config.toml
init_std_qkv = 0.0663
init_std_o = 0.0
init_std_up = 0.0663
init_std_down = 0.0
optimizer = "soap_variant"
seq_len = 256
Each number is 128 + 24 x the weight over its row's rms, rounded and kept within 0 to 255. Layers, rows and columns count from 0. The size above them is the row's rms in percent of the matrix's.

# layer 11 MLP down (transposed), 384x64, rms 0.565, rows 198-297, columns 32-63
size [ 92  82 114  97  97 104  84 109 103  99 100 111 102 101  87 102 103  97  92  92  94  82 115  96  99  94 100 116  77  76 112  94 111  96 112  80  82 103  97  96  92 108 113 100  98  95 106 112  71  95 127 100  92 114 101 105 110  92  96 109 107  94 113 115  87 111  94  97  91  99 104  95 104  91  94 122  91  68 125 108  83  80 100 103 109  92 113  98  96  97  94 114  93 115  84  73 106 105 110 114]
[[161 170 149 141 100 170 120 164 115 106 128 126 145 132 157 104 166 150 107 112 122  88 132 182  99 180 150  98 141 129 151 109]
 [102 109 105 121 124 142 127 145 152 130 126 159 135 132 157 137 120 123 120  96 127 171 131 133 147 165 109 118 139 118 150 112]
 [105  89 135 108 132 152 124 105  74 133 152  99  75 155 140 106 116 108 132 126 136 152  64 153 132 116 114 121 127 143 123 108]
 [103 118 155 127 147 129 141 101 126 111 126 117 144 138  93 154 114 137 101  98 136 156 103 170 110 131 104 149 149  95 104  99]
 [119 123 110 137 130 141 155 104 147 113 144 138 153 111 163  79 154 129  95 102  90 161 124 125 117 109  98 135 155 128 122 107]
 [115 146  97 155 117 103 176 131 131  67 160 122 112 124 119 128  90 129 144 145 137 144 138 163  90 103 142 141  91 104 128  84]
 [191 145 143 124 147  86  94  86 126 108 147 126 131 138 116 153  88 111  63 160 110  92 130 158 132 152 128 148 130 173 128 118]
 [107 124 135 111 129  95 119 175 119 108 157 130  98  85 145 173 161 121 174 109 106 125 131 113 109 165 112 115  79 101 141 116]
 [137 172 128 114 101 126 127 115 179 136 135 153 131 117 113 117 131 129 133 136 119 146 120 138 167 105 155 161 140 139 148 129]
 [167 101 110  87  99 121 126 100  97 131 146 135 123 116 133 158 135 156 123 170 169 155 111  99 160 122  97 132 145 100 104 143]
 [135 105 152 130 140 138 112 109 118 153 116 164 116 102 128  91 120  99 121 112 128 164  59 137  89 141 100 105  80 107 119 143]
 [141  90 153 146  99 110 137  93 128 147 125 103 100  95 147 112 150 145 128 114 135 162  55  85 100 114 149 144 135  79 103 138]
 [166 120 132 146 133 130 141 123 116 102 133 158 111 152 141 128 159 152 158 120 173 122 132  98 140 171 128 129 145 140 115 161]
 [195 145 177 117 144 149 126 169 104 115 135 121 160 162 146 154 142 118 137 124 130 139 148 125 109 109 156 159 126 144 192 129]
 [146 108 135 101 147 122 109 133 165 132 109 139 107  81 161 146 104  93 109  92 108 129 107 140 111 131 139  92 152 175 104 106]
 [160 144 110 115 136 183 168 181 167 150 127 105 176 138 109 122  98 174 132 121 143 103 131 128 146  98 138 108 144 141  94 109]
 [118 180 108 125 140 147 128 136 144 103 131 122 167 112 108 166 115  94 129 128 144 174 130 131 178 110 139 160 121 104 128 120]
 [154 128 159 102 120 118 112 119 116 142 138 169  85 145 151 145 141  86 116 138 150 137 129  82 135 145 145 105 148 163 151 136]
 [ 95 164 131 107 160 194 152  90 121 113 106 119 138 109 140 136 145 118 104 163 132 120 138 127 137 151 102  84 120 115 168 148]
 [ 77 142 119 127 189 127  92 127 145 166 145 115 149 159 138 127 121 142 124 117 115 117 116 133 138 148 154 115 167 134 130 128]
 [138 140  67 116 157 133 124 151 118 129 127  85 160 143 127 151 148 110 130 130  91 160 121 130 149 131 130 168  68  94 128 138]
 [155 142 145  82 136 153 139  90 149 113 125 126 176 112 150 126 152  96 124 156 153 119  87 128  88 110 162 131 149 139 114 142]
 [ 98 124 139 142 135 161 116 167 115 101  73 109 152 136 131  91 130 148 113 139 113 162 123 139 140 105 138 130 122 153 145  98]
 [137 142 115 141 145 130 133 123 170 127 140 122 101 156 167 175 124 165 131 155 140 136 113 108 112 187 131 171 147 138 131 156]
 [138 170 101 151 144 103 130 162 144 128 152  98 140 120 127  99 148 119 109 142  89  97 161 108 124 144 129 108 163  91 154 102]
 [105 142 106 150 161 121 123 113 141 163 117 113  92 118 141  57 123  84 123 154 143  92 106 131 114 128 105 154 117 149 142 140]
 [112 130 135 107 143 160 100 174 132 138 122 118 127 133 127 113 125 108 112 135 130 137 116 107 115  91 117  84 110 152 133 133]
 [121 165 142 171 117 130 115 159 138  98 143 169 132 105 117 133 156 144 146 102 130 135 156 120  76 108 133 109 117  73 143 158]
 [113 111  86 141 108 101 151 142 154 100 142 101 134 155 127 116 118 146 123 176 129 140 109 143 120 132 139  95 180 128  89  86]
 [133 140 144 148 127 114  80 132 105 145 125 128 111 116 146 109 187 127 139 152 135 134  90  60 119 162 159 137  87 103 170 137]
 [126  96 148 104  83 102 115 127 109 113 135 128 110 105 131 120 125 130 140 149 166 122 114 144 172 141 120 171 118 158 162 120]
 [131 143 169  96 115 176 136 106 119 119 132 111 163 118 155 131  84 115 116 141 143  89  71 108 135 118 138 142 115 176 149 152]
 [115 126 155 169 138 116  84 134 153 121 112 102 108 137 107 154 155  69 133  91 121  82 115 113 123 116 108 102 142 132 173 116]
 [125 123 146 130 133 150 148 122 121 160  77 112 167 160  97 145 123 121 147 139 135 146  96 148 138 138 131  79 133 137 122 134]
 [176 148  83 112 108 134 165 124 133 156 123  99 151 131 115 158 112 104 116 184 123 144 115 127 130 135 143 174 103  87  99 120]
 [151 118 132 161 121 115 150  83 143 145 141  99 140  95 154  93 136  98 144 106 120 119 110 154 159 149 138 124 171 102 127  74]
 [202  97 128 130 103  93 153 163 125 110  95 142 130 125 159 154 114 136  89 168 124 145 121 150 122 105  93 135 126 146 163 103]
 [120 145 171 120 120 149 173 141 162 107 101 122 122 108 119 141 201 141 146  88 130 139 125 111 128 161 131 114 128 159 114 139]
 [130 112 106  86 103 110 107 155 125 155 147 128 157 148  72 112 110 134 119 142  88 107 132 123 106 165 158 135 172 172 115 136]
 [127 124 117 130 143 129 165 158  98 129 116 142  94 137 144 124 128 133 136 152 159 109 146 129 114 143 125 122 140 211 158 136]
 [169 131 154  89 140  83 163 122 103  75 141 149 129  89 105 150 148 145 136 123  57  81 113 130 107 106 124 116 134 139 153 139]
 [141 127 131 127 167 143 127 143  98 142 139  85 133 163  99 160 139  96 167 123 126  93 129  99 129 138 114 107 135 126 112 109]
 [123 118 145 131 118 118  91 168  86 134 112 159 155 113 141 134 102 146 182 140 140  90  87 137 104 114 130 129 129 112 143 159]
 [124 166 103 117 131 131 153 106 110 144 139 164 162 134 122 123 143 109 133 138 107 129 118 147 102 106 169 145 197 142 125  90]
 [155 126 102 100 113  99 116 133 154 128 123 161 176 108 111  92 166 147 128 109 117 147 135 108 126 118 103 129 151  71 165 133]
 [117  83 147 103 142 143 120 172 120 132 186 132 137 130 101 121 113 152 120  87 145  92 155 132  61 161 114  90  85 131 140 178]
 [110 131 110  90 142 137 110 135 100 103 142 155 125  83 111 143 142 155 119 144 136 133 127 129  92 176 163 115 138 155 127 146]
 [ 72 120 132 112  87 130 101 146  87 135 119 120 160 158 116 129 125 169 168 137 118 160 109 116  93 118  96 116 100 140 131 122]
 [109 104 124 120 148 137 136 100 116 129 137 169 137 175 102 167 119 125 150 134 127 124 138 140  97 154 155 124 136 128 160 123]
 [148 159 102 108 144 146 146 156 169 170 132 123 149 139 105 138 166 141 140 145 104 118 150 134 106 117  90 113 118 146  98 106]
 [133 150  99 193 161 154 107 164 161 121 164 122 101 140 165 140  92 144 116 145 132 152 109 142  74 109 115 121 124 101 141 138]
 [112 117 128 162 138 127 132 104 138  99 145 124 135 149  85 174 118  89 125 129 128 148 149 151 145 132 149 116 153 152  97 109]
 [118 152 152 105 134 127 108 152 149 118 121 133  92 128  93 140 140 143 104 116 151 126 157 159  92  98 122 112 134  90 137 122]
 [136 119 135 187 116 124 140 111 118 103 136 191 145  58 135 135 127 109 110 129 182  97 127 109 146 144 128 102 134 140 124 127]
 [169 107 136 175  87 145 138 119 133 164 114 142 138 112 112  80 151 131 126 168 128 123 147  99 141 118 149 108 142 128 135 115]
 [161 106 140 134 116 105 145 128 171 161  69 128 133 122 129 132  93 124 112 173 148 128 158  96 115 147 129 124 182 130 111 133]
 [142 148  83 109 158 132 114  86 134 137 132 119 152 140 167 113 101 165 128 125 112 115 127 176 182 115 171 149 141 126 164 127]
 [149 143 100 104 143 167 120 142 110 120 132 140 103 114 112 146 116 141  96  77  86 127 126 150 162 142 120 136 133 125 127 153]
 [119 104  91 113 113 121 146 134 127 118 105 140 136 114 107 120 146 140 143 115 111 137 154 145 153 145 149 176 112  96 147 146]
 [121 114 113 138 174  83 139 145 128 150 109 163 120  90 163 130 112 125 111 107 137 162 108 102 124 138 119 109 146 134 143 119]
 [ 97 140 161 160 129 122 116 121 106  70 162 127 113 157 120 127 150 131 172 112 124  88  86 147 100 109 133 109 178 148 121 160]
 [109 100 105 103 124 116 136 161 133  91 140 148 125 113 149 123 120 164 109  72 118 149 132 124  83 174 140  98 156  89 104 106]
 [141 124 125  97 123 141 165 114 111 127 145 125 114  94 145 136 135 124 122 140 128 122 113 123 129 139 147 115 119 139 129 114]
 [102 139 153 112 110 136 110 182 142 132  98 143 136 129 132 136  99 139 169 141 105 137 159 102 145 135 134 134 114 110 122 132]
 [186 111  99 136 100 106 130 159 145 129 161 142 130 154 138 108 151 104 117 159 188 132 131 133  97  99 156 119 168 139 145 121]
 [ 87 121 148  77 138 122 137 142 129 147 110 160 115 130 120 135 153 182 150  96  87 160 110 128 111 133  94 129 125 140 119 100]
 [133 128 135 140 184 108 105  99 160 135 120 180 129 103 129 135 124 135 121 171 165 136 171 119 137 100 116 108 124  96 156 153]
 [130 132 111 137 155 124 153 175 149 124 131 104 135 153 113 118 123 141 115 134 155 102 125 160 118 106 135 122 103 108 130 161]
 [150 124 138  95 134 132 113 100 129  85 166 148  97  99 158 117 146 149 147 144 100 127 133 134 133 180 143 113 124 122 162 137]
 [ 79 140  97  92 143 134 126 133 146 140  94 130 122 128 123 128 103 110  88 127 140 120 149 121 121  75 150 163 132  92 131  75]
 [118 132 165 111  93 157  83 116 156 130 130 120  74 137 147 115 150 149 161 109 123 111 126 133 109 142 127 115 124 114 158 166]
 [160 189 123 143 130 108 114 157  93 109 128 132 108 101 122 134  97 123  95 112 125 123  69 117 109 124  90 167 127  99 154 107]
 [170 121  98  98 113 101 107 149 114  84 135 155 116 139 137  91 146 191 138 113 147 120 119 124 165 136 137 159 141 128  97 115]
 [122 101 131 110 131  86 120 133 152  95  81 149 128 168 131 149 136 151 149 116 134 122 151 139 110 132 124 108 149 121 136 142]
 [134 145 109 139 139 128 141 130 154  98  91  97  92  88 124  83 141  79 127 130 132 124 145 144 120 110 178  95 127 139 145 162]
 [118 121 128 118 146 101 109  51 144 139 148 130 166 172 132  97 147 160 150 137 110 112  94 126 119 117 161 154 155  97 115 118]
 [129 166 178 109  98 110 115 110 143  66 140 177 138 122 132 159 133 106 135 129 154 122 139 140 151 148 133 156  98 144 133 170]
 [163 146 154  99 148 143 141 192 146 109 163 161 130 112 151 154 154 150 101 148 161 124 108 113  97 149 145 111 102  96 148 165]
 [ 89 129 121 109 122 177  80 131 103 139 116 119 203 148 118 158 105 124 139 140  81 155 164 112 152 158 128 142 124 129 120 140]
 [161 110 130 124 143 100 141 137 114 116 122 101 134 130 130  99 102 111 112 125 152 152 103 100 116  95 104 131 172 126 135 138]
 [134 151 115 146  71 128 146 105 128 123 164 114 127 136  98 110 114 170 153 154  91 147 110 152 117 141 137 131 121 172 106 142]
 [157 150  95 142 140 154 131 137 128 124 135 112 144  87 157 126 134 137  85 135 124 109  92 124 112 126 125 131 157 111 149 169]
 [104 160 133 103 153 159 111 114 122 107 119  95 137 157 129 169  90 153 121 158 105 110 123 156  99 136 156 150 117 127 120 155]
 [126 112 103 146 154 131 107 133  99 105 132 121 148 147  61 114 116 143 159 130 140 113 146  95  83 159 154  91 176 136 110 148]
 [129 132 130 137  90 112 124  79 141 129 149 106 135 106 129 102 118 150 101 132 100 160  79 169 154 163 105 179  92 132 117 145]
 [ 93 141 154 102 166 154 105  87 158  97 130 114 127 176 127 146 137 107 117 131  85 123 110  92 167 120 136 139 126 132 130 131]
 [119 149 137 105 178 156 145 108 115 143 135 142 129 133 145 111 101 106 158  88 113 111 139 132 195 159 179 140 152 124 108  97]
 [145 169 120 106 118 142 154 131 134 139 161 118 187 139 120 103 155 133 106 138 137 104 103 141 132 153 105 121 144 129 103  80]
 [ 88 127 114 129 142 177  89 128 104 118 156 110 126  90 112 137 166 149 186 126 133 145  96 153 206 162 113 131 130  90 148 143]
 [137 115 121 160 132 127 106 143 148  97 106 121  96 103 141 154 143 113  55  85  94  78 123 119 150 161 141 133 182 164 122  93]
 [161 115 113 128 118 132 131 163 141 162 146 128 138  77 138  96 144 146 151 144 158 121 121 121  44 121 108  94 133  90 124 134]
 [120  89 123 113 183 137 105 123 141 107  97 166 131  89 121 133  84 121 179 132 148 120 105 115 128 135 130 101 123 152 159 131]
 [122 141 109 150 122 147 118 147 122 147 119 153 114 161 152 181 108 139 126 135 149 140 141 103  39 135 148 141 113 101 124 152]
 [140 125 113  90  75 110  97 134 109 120  89 152 107 157 132 141 133 120 142 109 154 118 107 112 109 127 110 113 166  75  86 121]
 [170 135 139 124 130 129 135  68 129 144 135 116 129 119  85 124 127 149 100 122 149 126 134 131 175 135 135 116 116 146  76 115]
 [162 114 174 119 132 147  84 144 117 148 167 149 173 103 160 169 131 171 132 121 119 143 108 138 121 150 131 134 130 136 120 156]
 [ 99 138  92 104 104 132 129 150 122  63 122 112 120 118 112  83 135 122 147  95  94 105 163 112 151 134 160 114 107 118 146 129]
 [ 90 159 113 110 141  96 124 178 160 116 138 126 139 116 147 129 134 134 134 115 120 149 130 186 111 131 165 114 170 136 125  66]
 [157 105 107 123  97 131 112 120 147 137 188 129  99 131 152  88 132 154 126 108 110 153 100 123 106 156 137 124 110 164 141 162]
 [141 133 101 114 139 151  90 131 138 143 113 136 110 125 119  85 137 121 148 129 108 138 104 144 181 180 135 150 142  91 118 108]]
# layer 11 MLP up, 384x64, rms 0.534, rows 199-298, columns 32-63
size [ 96 119 104 108 108 102 102 111 102  94  98  97  86  97  93 110  92  94  92  98  93  99 103  98 108  94 101  81  86 105  84  94 104 107  89  84  95 100  96 101 113 117 105  95 106  89 102 107 110 110 101  95 104 108 105 109 101  88 103 103 104  94 109  89 108  92 108  98  84 101  93  95  95 103 113 102  73 110  95  95  98 111  99  98  91 106 105 114 104 105 107 105 104  84  80 101  95 101 112 107]
[[150 161 154 162 103  79 107 129  99 103 159 131 112 128 129 129 128 120 126 145 123 137 124 130 134 126 123 106 162 104 144 144]
 [100 118 140 132 201 120 163 154  97  98 107 144 140 165 133 161 129 121 122 174 115 112 123  89 138 136 199 143 139 138 136  91]
 [164 111  73  90 132 110 171 116 135 148 154 134 144  96 123 165 151 127 121 125 135 115  99 107 157 107 151 118 125 127 108 135]
 [122 142 144 178 103 116 115  98 134 134  94 122 145 124 112 153 136 132 118 137 131 161 118 120 115 127 182 199 103 144 156 150]
 [137 142 100 157 184  91 152 108 103 168 130 125 130 139 115 161 143  95 129  95 145 150 119 154 112 136  95 138 139  98 115 110]
 [ 69 103 114 123 102 142 126 129 121 149  82 131 129 134 136 147 142 103 124  92 138 154 138 127 111 100 154 120 182 112 135 152]
 [121  96 103  90 158 108 145 176 121 184 130 145  88 111 137 118 136 136 108 104 113 159 110 128 167 110 129  96  88  98 102 120]
 [146 135 102 111 103 102 140 144 113  97 176  88 107 102 131 119 108 101  89 137 142 152 167  95 126 110 151 146 141 103 148  85]
 [118 133 135  91 138 114 126  96 137 129 130 123  96 144 150 146  98 100 143 175 169 140 168 147 113 107 177  88 107 137 112 128]
 [117 105 115 123 119 143 134 165 125  74 140 116 138 134 122 142 151 114 124 153 129 127 193 120 151 133 170 114 119 142 161 126]
 [180  76  82  96  90 116 164  78 126 132 139 124 151 126 148 164 124 158 116 144 132 111 107 125 120 139 155 146 101 103 134 107]
 [118 122 106  91 113 113 156  94 102 130 109 114 108 143 140 157 122 111  90 162 105 140 153 134 131 122 120 143 106 178 167 116]
 [149 160 154 147 150 161  98 144  95 118 129 118  75 117 101 164 126 146 132 133 142 111 152 108 187 120 131 119 136 130 123 181]
 [ 82 111 118 158 134 140 142 112 109 141  91 126 167 138 122 142  93 140 104 155 126 130 186 172 156 129 104 120 128 105 161 127]
 [104  93 144 148 130  81 132 156  85 159 134 123  95 100 150 115 138 144 147 170 112 142 146 127 125  93 137 106 113 129 143 145]
 [118  88 150 106 123 106 100 157 136  89 143 131 116 148 105 127 144 113 102  78 109 104 113 151 119 155 107 162 198 121 142 120]
 [ 96 150 144 123 146 111 126  92 120 162 121 145 114 111 119  83 100 147 137 128 144  90 127 117 131  93 119  90 124 169 128 110]
 [144 144 116 123 129  70  97  78 172 131 145 112 184 115 152 159 122 110 155 118  98 140  85 115 148 145 148 150 115 159 153 144]
 [123 163  99 113 108 159 173 160 143 123 112 103 152 137 105 169 125  89 126 130 122  94 114 131 154  75 138 129 132 113 166 116]
 [130 109  76 127 117 163 118 110  61 124 113 159 148 144 164 162 115 140 137 131  93  99 138 107 171 121 105 107 102 151  99 110]
 [103 164 105 161 133 115  90 136 154 150 100 124 108 142 109 109 117 130 110  97 129 122 190 150 147 178 156 120 175 105 126 145]
 [110 144 126 110 135 118 137  79 123 121 173 138 126  98  98 153 109 140 155 146 119  95 154 129 124  99 163 144 130 159 105  95]
 [133 131 169  78 137 129  97 159 142 111 156 149 166 119 123 132  89 112 141 159 124 100 119 157 126  72 123 124 140 151 151  78]
 [138 130 127 100  92 153 127 126 127  99  82 162 117 116 135 144 124 187 144  86 106 141 104 162  84 100 111 133 112 139 117 130]
 [171  99 129 111 113 141 134 137 114 142 142 160 164 146  73 156 122 141 118 140  89 169 114 137 145 162 117 123 130 117 140 104]
 [115 125  94 103 125 144 111 147 135  81 126 144 122 111 115  91  79 114 108 149 134 144 138 132 121 126 140 147 112 134 136 118]
 [140 150 105  84 112 128 172 126  90 135 112 113 149  87 124 171 113 135  78 170  87 114 125 148 153 136 120 107 131  82 139 152]
 [150 138 171 140  92 127 130 155  84 102  94 142 167 122  96 140 135 117 159  86 133 103 121 137 107 134 146 135 117 116 117 142]
 [112  95 104  98 105  97 131 157 132 135 126  95 123 148 142  98  89  82  88  92 154 139 135 126 152 110 118 133 161 117 104 143]
 [114 149 144 149 174 147 117 123 140  94  91 127 150 126 166  87 120 137 164  95 153  78 115 145 149 105 121 132 139 147 132 105]
 [110 110 134 134  74 152 125 107 117 194 113 113 140 106 159 140 124  86 148 117  98 172 135  78 123 152 137 136 113 114  81  95]
 [ 87 121 130 145 151 135  82 120 176 156 109 148 136 120 139 159 102 124 107 147 124 137 128 131 148 137 161 170 158 115 118 121]
 [120 133 144 122 114 105 138 138 128 104 192 159 147 135 149 110 171 126 171 124 122 103 173 113 135 132 151 162 136 141 151 159]
 [118  91 150 121 167 100 110 131  81 122 128 123 123 178 152 156 147 122 148 100 129 102 119 126 128  99 114 154  87 100 146 120]
 [119 143 109  98  95 167 133 176 110 142 117 150  91 146 116 141 108 142 136 140 123 138 124 178  79 135 141 136 102 160 101 172]
 [109 120 125 131 167 110 166 143  98 146 127 117 111 122 155 140 136 125  91 121  96 160 166 145 131 104 159  94 128 131 183 123]
 [148 123 167 119 138  88 142 115 119 156 133  99 111 137 130 138  93 132  82 113 114 131 144 103 129 182 133 155 116 113 162 140]
 [136 113 128 144 125 106 169 127 147 179 107  92 102 104 138 131 120 103 137 138 188 161 119  75 139 127 110 156 100 155 114 150]
 [105 129 137  84 101 106 125 105 101 156 127 135 111 171 143 121 127 123 112 110 134 125 101 132 134 120 132 160 113 115 121 110]
 [ 91 126 163 162 129 133 161 128  92 166  91  71 131 140 148 106 109 144 150 136 160 128  90 136 137 135 127 163 125 128 127 134]
 [118 123 123 154 137 138 118 147 174 139  81  91 112  86 130 155 115 172 124 112 117 130 171 147 146 109 135 120  94 112 121 138]
 [ 89 114 138 118 114 142 157 114 119 143  83 119 148 112 128 130 118 159 157 102  97 117 132 153 123  88 143 144 105 133  95 107]
 [129 132 171 109 163  85  93 139 107 137 149 135 106  88 113 139 157 115 140 119 100 116 127 136 164  90 112 151 151  91 104 133]
 [101 155  55 105 154 129 142  85 104 133 110 110 136  97 136 172 118 125 151 136 121 115 144 167  86 133 105 137 148 145 133 114]
 [122  92 106 127 158 124  86 144 107 117 140 165 131 101 121 138 141 131 140 138 117 153 130 104 129  69 123 111 175 179 118  91]
 [108 140  84 101 112  61 127 126 117 142 113 142 129 142 117 141 175  89 134 158 110 135 144  77  93 118 123 145 127 126 108  98]
 [ 94 161 191 128  85 186 151 151 101 124 107 114 121 114 136  98 102 140 123 146 148 143 100 161 117 138  89 140 172 100 130 121]
 [ 89 101 148 135 158 112 130 153 124 116 110 117 126 131 157 156 164 112  84 140 158 140 134 125 119 128 108 122 111 151 100 113]
 [165  95 116 133 126 100 116 132 152  78 141 139  94 123 154 118  77 120  83 137 108 180 126 136 127 111 161 141 113 119 156 130]
 [126  89 179 124 126 121 110 128 143 159 130  79 103 158 129 171 103 146 137 125 115 155 138 154 127  80  99  72 132 139 113 100]
 [ 98 126  93 121 127 173 134 113 132 174 101 126 139 114 156 122 104 166 141 108 135 141 160 109 169 146 112 155 123 163 130 160]
 [164 120 105 131 102 103 101 122 125 149 163 116 127 173  87 123 106  90 123 107 126  90 129 150 136 119 119 122 144 133 147 122]
 [141 146 116  87 175 150 145 159 140 115 138 145 114 153  86 142 138  86 168 151 115 137 128  98 136 142 124 166 122 147  83  98]
 [133 140  72 124 142 112  76 123 115  91 114 124 119 128 129 103 112 108 164 163 128 122  77 176 112 143 112  99 138 113 126 159]
 [113 141 136 113 129 120 169 134 101 149 111 114 106 108 146 158  80 130 134 102 139 101 111 107 141 152  85 141 133 108  87 138]
 [103 116  93 111 173 138 134 130 136 116 126 133 144  98 127 134 103 182 175 112 135  98 134 135 146 169 117 108 129 158 125 154]
 [123 178 140 130 116 128 157 137 114  93 132 168 143 109 108  78 150 133 133 118 127  84 165 115 154 117 100 148 132 137 130 115]
 [173 101 101  65 126  91 134 113 145 108 125 113 156 129 115 149 117 137 111 135 135 107 147 148 137 126 148 126 146 146 132 140]
 [120 128 116 164 111 136 118 115 120 129 145 146 137 132 112 167 117 133 140 102  95 124 140  98 155 148  92 169 145  74 116 135]
 [162 105 157 140  99  81 125  96 103 133 133 158 113 107 118 123 109 132 157 136 158 103 130 146 148 145  84 134 117 125 123 155]
 [116 108 119 116 154  99  97  79 102 119 143 111 110 154 125 189 164 122 152 148 115 118 142  99 133 130 118 114 102 155 129 169]
 [172 126 103 172 135 106 101 107 115 122 136 127 183 135  94 153 117 101 150 100  70 139 103 114 129 110 187 142 112 131 128 119]
 [118 123 134 115 114 123 142 115  84 157 137 116 134 157  95 159 138 103  92 126  89 144  95 125 151 164 145 144 136 165 155  71]
 [120 132 151 129 123 103  96 168 150 182 156 120 127  90  76 135 125 127  95 101 139 135 115 186 137 110 115 158 136  82 113 169]
 [108 146 153 157 139  96 152 164 130 150 137 123 100 153  91 130 114 146 160 119 122 153 137  65 120 142 147 137 125 135 142 108]
 [127  93 146 113 109 126 116 162 101 103 138  83 140 173 126 110 119  90 135 128  86 141 149 117 123 128 155 140 118 108 127 112]
 [159 133  88 127  83 124 120 110 116 136 143 123 175 132 143 125 107 107 159 121 120 101 114 134 132 140 155 121 164 149 107 154]
 [ 96 109 159 118 164 131 162 116 105 113 131 128 122 117 118 105 127 115 148 154 140  78 130 153 109 105 121 134 134 136 116 133]
 [105 107 110 121  76  97  83 100 117 128 196 122 127 108 135 132  73 144 142 142 149 108 136 130 165 153 147 134 142 123 114 114]
 [ 86 154 130 127 161  91 105 134  96 110 128 125 151 104 177 149 117 139 140 115 128 138 110 133 160 123 132 151 100 142 166 134]
 [157 130 130 146 101 117 178 158 118 114 109  93 130 154 125 173 108  94 135 143 192 147  89 132 115 114 145 131 163 141  98 134]
 [140 140 136 164 170 189 128 139 115 146  97  84 119 130 112 134 105  67 119 123  75 153 147 104 149 110 111 140 114 159 143 144]
 [171  73 163 119 121 141  93 118 124  97 112 150 123  89 132 152 147 135 108 131 136 153  89 174 140 125  99 107  97 159 121 119]
 [122  88 132 149 108  96 122 141  68 128 148 109 116 152 136 154 184 137 138 141  98 123 118 144 142 120 142 164 104 128 103 123]
 [ 65 141 106 153 105 135 127 162 106 116  88 121 112 135 122 134 149 116 114 118  91 146 123 152 123 105 127 132  90 113 139 157]
 [106 115 110 151 138 122  66 138  70 111 111 146 110 135  98 151 168 144 148 136 159 136 118 133 148 125 197 164 130 163 133 110]
 [127 148 134 128 158 117  60 139 105 126 134  83 144 146 116 157 142 125 146 112 152 104 135  76 135 122 110 126 117  98 135 137]
 [107 127 158 119 137 115 132 133 131 115 161 150 124 119  90 127 163 165 143 118  85  97 100  99 193 122 168 109 103 173 125 113]
 [128  78 145 130 129 114 127 155 135 129 197 121 111  49 109 159 127 143 145  87 110 142 160 124 141  99 133 142 135 131 126 120]
 [145 132 117 139 158 148 125  84 117 149 152 119 143 144 123 149 154 129 136 174 184 161 157 129 112  80 105 134 161 128 154 127]
 [138  65 118 137 108 134 113 130 117 102 144 129 133 126 130 153 190 137 120 118 111 113 164 134 149 127 149 125 103 146 151  83]
 [108 140 151 138 128  95 177 160 113 134 124 140 151 152 123 150 121 145 114  85  87  96  89 128 156  87 128 140 122 164 144 125]
 [132 112 120 157 150  80 169 107 122 101 123 136 152 136 131 141 137 122 164 132 119  92 122  78 118 164 129 127 112 105 104 110]
 [145 175  86  85 114 168 165  99 127 158 128 118 170 157 142 141 145 143 114 142 127 132 124 168 118  80 179 136 141 125 111 121]
 [109 118  91 164 132 126 161 134 109 165 107 127 106 123 158 166 157 168 142  75 115  80 117 133 116 144 138 104 115 152 150 126]
 [ 98 137  74 103 174 159 155 126  92 182 122 126 120 155 129 143 146 129 109 146 141 114 138 146 131 113 128 107 135 139 104  88]
 [150  96 102 117 162  96 113  98  77 143 129 143 155 147 154 111 124 102 159 109 115 132 149 171 119 139 103 157 101  95 112 135]
 [109 130 142 132  96 143 143 135 141 164 112 118 157 141 110 115  89  98 103 157 169 150 120  93 129 110 124 138 143 157 180  97]
 [164 120 139 137  81 132 136 128 124 144 124 143 163 136 143 128  68 145 155  99 103 153 142 172 139  88 111 131 109 117 128 133]
 [149 141 108 110 129 160 167 111  92  91 153 132  98 114 148  96 105 146 128  97 134 115 128 114 160 133 170 145  75 133 100 144]
 [111 119 116  98 148 121 128 121  89 131 172 138 164 138 100 133 102 113 139 103 108 105 100 123 117 108 129 147 165 109 137 101]
 [147  79 162 142 153 137 104 148 105 111 102 140 143 117  78 112 131  95 122 133 115 128  85 173 175 132 131 112 143 187 129 115]
 [139 111 183 158 135 118 103 102 126 140 166  99 147  96 159 108  89  81 151 157 114 127  82 123 139  75 142 147 104 144 140 147]
 [123 144 156 121  98 139 111 106 113 160 126 117 100 138 179  86  99 126 104 159 139 104 137 125 115 138 133 149 148 142 147 107]
 [159 119 157  92 134  90 118 117 120 117 123  79  79 133 125 130 140 116 134 153 151 104 143 148 125  96 122 101  98 174 116 152]
 [113 151 123 149  84 167 126 107 139 111 123 121 141 126 115 127 107 179 148 148 111 159  81 129 154 104 107 164 148 115 157 107]
 [139 162 130 114 125 100 100 118 140 140 121 170 110 120 155 137 106 111 104  89 117 127 160 145 113 140 165 124 149 117 142 104]
 [123 114 121 164 145 117  78 118 165 106  96 125 169 132  87 124 121 131 130  96 123 127 127 130 127 120  86 174 114 175 120 124]
 [147 165 111 116 131 155 126 152 101 186 102 117 101 153 120 165 137 110 137 140 108 129 106 144 146 113 159 152 131 138 102 121]
 [ 94 176 144 109 116 149 156 127 136 124 192 123 155 148 114 147 102  98 128 123 130 138 105 154 197 136 153 122 153 161 133 113]]